config.yaml
d_model: 384
d_mlp: 1536
vocab_size: 31717
norm: "rmsnorm"
parallel_block: false
init_std_qkv: 0.0344
beta2: 0.95
weight_decay: 0.054
schedule: "wsd"
decay_fraction: 0.79
final_lr_fraction: 0.1
batch_tokens: 65536
steps: 4297
Each number is 128 + 24 x the weight over its row's rms, rounded and kept within 0 to 255. Layers, rows and columns count from 0. The size above them is the row's rms in percent of the matrix's.

# layer 5 MLP down (transposed), 1536x384, rms 0.116, rows 848-850, columns 0-191
size [100  98 103]
[[123 129 170 145 135 151  97 165 157 111 117 135 147 137 147 106 162 119 127 155 160 115 150 160 158 152 112  92 113 130 142 125 116  88 126 121 119 116 111 118  99 106 122 110 125 135 136 116 126 148 132 110 113 134 130 124 142 111 165 148 150  87 148 134 124 152 103  77 152 141  85 131 163 121 119 143 195 108 103  83 128 161 100 120 134 111 112 107 105 157 163 104 118 127 155 122  63 128 117 147  48 121 135 167 143 129 113 107  68 159 154 128 159 120 120 119 109 118 125 107 176 103 155 130 124 132  89 120 126 115 113 156  99 106  93 118 118 105 181  64  91  88 154 136 132 146 114 145 105 129 134 118  83 141 140 141 104 119 168  73 130 111  84 124 125  98 132 115 118 154 118 111 152 133  74 117 140 120 145 114 101 125 144 152 164 118 132 133 123 119 136 111]
 [154 132 131 135 146  84 111 100 126 122  98 138 117 127 173 108 123 140 110 137 135 128 137 168 124 168 111 174 107 126  96 140 106 143  76 104 156 119 117 139 110 149 164 125 120 133 146 121 156 136 109 134 119  91 123 112 116 128 168 147 125 119 105 154 157 140  88 145 119 156 127 122 154 146 104 129 109 140 164 171 151  67 119 129 119 113 109 127 103 159 110 100 150 119 148 144 144 137 112 111 141  80 155 128  76 125 129 129 189 150 131 158 116 152  81 150 106 108 134 126 154 123 139 166 113 150 178 123 142 129 161 135 104 150 105 161 132 152 123 120  95 106 146 164 106 130 135 138 124 155 123 132 183 124 131 110 129 133 129  98 118 152 129 116 186 148 104 120 122 151 124 165 152 101 144 144 124 112 124  69 144  93  97 124 114 209 113  85 137 131  60 112]
 [ 94 134 158 107 141 138 141 105 160 144 127 151 158 101 147 136 128 153  91 147 133 113  81  93  93 151 128  83 110  82 119 136 134 158 111 127 132 140 158 148 149 146 134  81 131 127 119 133 114 140 153 120 103 163 124 149 138 111 125 113 123 141 143  93 161 136 138 154 102 124 132 139 127 122 153 142 131 112 122  96 159 109 161 132  82 123 130  98 130 101 131 138 115 100  95 153  91 144 132 141 102 128 148 124   0 119 149 123  89 184 116 125 154 130 152 161 121 142 115 149 139 132 130 112 157 112 112 163 114 138 114 121  96 117 123 144 151 127 140 147 138 143 151 127 148 106 120 141 156 138 123 150  65 144 139 122 145 164  99 100 124 137 125 114 136 138 107 162 147 134 136 166 152 153 157 137  89 159 132 136 104 144 135 129 101  93 125 124 126 107 166 124]]
# layer 5 MLP gate, 1536x384, rms 0.117, rows 849-851, columns 0-191
size [103 110 102]
[[120 168 136 167 114 118 131 144 126 129 133 133 148 127 122 133 183  96 105 140 147 131 169 133 117 103 117 152 134  90 135 125 155  74 163 146 118 120 129  92 128  91  97 169 105 129 128  89 115 110 124 103 125 114 147 154  90 110  97  95 121 137 139 127 143 112 123  97 160 128 105 124 146 164 113  87 148 122  48 118 151 105 125 118  92 140 126 132 130 145 121 116 105 103 139 162 116 160 116 162 124 141 187 102 129 136 125  98 132 125 121 143 126 109 159 131 104 132 159 123 133 112 127  91 116 142 120 114 125 154 106 132 161 121 111 126 185 140 167 122  54 134 140 165 159 111 179 134 154 129 102 112 129 123 165 128 100 155 133 126 111  56 136  89 155 105 147 149 129 162  96 159 112  80 133 136 135 123 145 116  85 133 148 150 165 131 146 143 127 120 136 104]
 [151 136 168 117 161 132  90  84 146 120  95 142 134 149 137 138  80 135 123 192 150 100 198  96  83 107 175 134 109 112 121 155 168 161 130 152 116 125 131 160  96 171 124 119 142 157 137 159 123 107  99 121 102 122 154 120 122 127 126 110 150  90 144  88 112 120 131 136 113 143 110 118 104 103 106 116 132 109 140 142 113  88 101 203 140 125 142 118 118 152 165  74  98 143 116 175 122 135 127 108 128 152 166 138  90  89 169 124  89 107 153 123 129 143 156 128 104 125 111  90 128 112 123 138 119 148 124 148 147  77 159 173 111 142 142 141 135 156  94 119 136 131 125 108 108 130 116  98 121  99 130 124 126 134 137 155 179 134 114 112 160 110 109 130 135 166 111 105 147 138 130 116 153 139 144 147 132 147 133 119 120 106 136 150  76 148  89 123 189 127 131 111]
 [138 156 125 112 151 146 139  78 120 107 148 129  80 115 151  60  82 184 128 154  86  91 121 134 131 110 135 119 137 134 122 155 131 154 116 110 128 118 155 124 120  93  96 165 110 147 106 187 107 173 126  90  94 158  87 159 143 146 106 127 129 172 155 137 154 134 142 141 124  83 142  88 120 117 115 143 160 151 117 144 148 108  92 171 115 131 140 118 101 142 139 140 144  91 138 118 125 148 118 110 145  90 108 103 117  91 124  87 123 143 151 182 166  91 138 105  91 121 149 100 144 138 149 146 115 142 137 137 138 169 120 131 137 101 148 119 104 153 136 179  88 120  94 121 113 131 102 188  84 139 146 131 136 104 150 104 143 117 140 106 154 128 128 142  86  99 120 129 138 167 139 162 107 131 103 111  97 148 126 128 140 132 121 140 156 125 111 158 141 114 127 120]]
# layer 5 MLP up, 1536x384, rms 0.123, rows 849-850, columns 0-191
size [101 121]
[[ 99 126 113 131 111 132 127 167 119 155 140 126  89 127 125 148 134 157 160 143 119 136  89  92 122  96 126  73  77  92 140 148 130 157 121  98 126  95 155 127 125 161 139 139 139 117 141 128 155 107 151 173 112 155 136 103 129 140 123 151 147 102 136 110 107 104 146 130 114 136 151 160 166 142 158 136 121 116 163 132 117 151 159 132 124 127 103 112 102 140 158 148 169  92 138 128 164 107 142 141 107 128  88 118 130 129 121 124 116  94 140 113 126 148 110 117 158 134 112 119 166  92  86  75 109 118 103 102  47 113 143 135 118 111 170 107 143 105 137 157 120 154 106 103 148 130  90 111 132 120 130 109 113 132 129 107  88 108  50 105 196 110 115 140  97 103 154 110 126  82 179 117 129 122 107  91 101 164 104 137 114 130 138 104 131 118 113 161 111 109 162 117]
 [162 112  97  97 163 150  94 117  94 103 119 136  95 143 115 107 103  87 133 150  97 121 148  73  82 149 152 156 109 106 159 111 162 124 159 128 131 131 136  94 103 116 157 124 132 123 128 190 131 170 101 120 112  99 186 140 128 146 171 157 120 130 125  80 123 103  78 121 127 159 122 114 124  97 134 127 133 112 118  79 126 135  98 141 140 117 139 105 166 139 160  80 116 155 116 136  81 130 131 126 108 155 153 144 129 125 152 157  93 101 156 171 166 116 156 115 171 119 122 140 147 106 111 132 122 142 124 113 163  92 119 136  67  87 133 124 135 146  83 114 108 111 150 123  95 103 135 101 126 130 137 120 129 127 120 120 159 127 104 117 125 123 102 141 152 116 115 116 104 150 138 105 111 121 176 131 112 138 138  88 151 118 139 140 130  96 110 133 164 179 150 108]]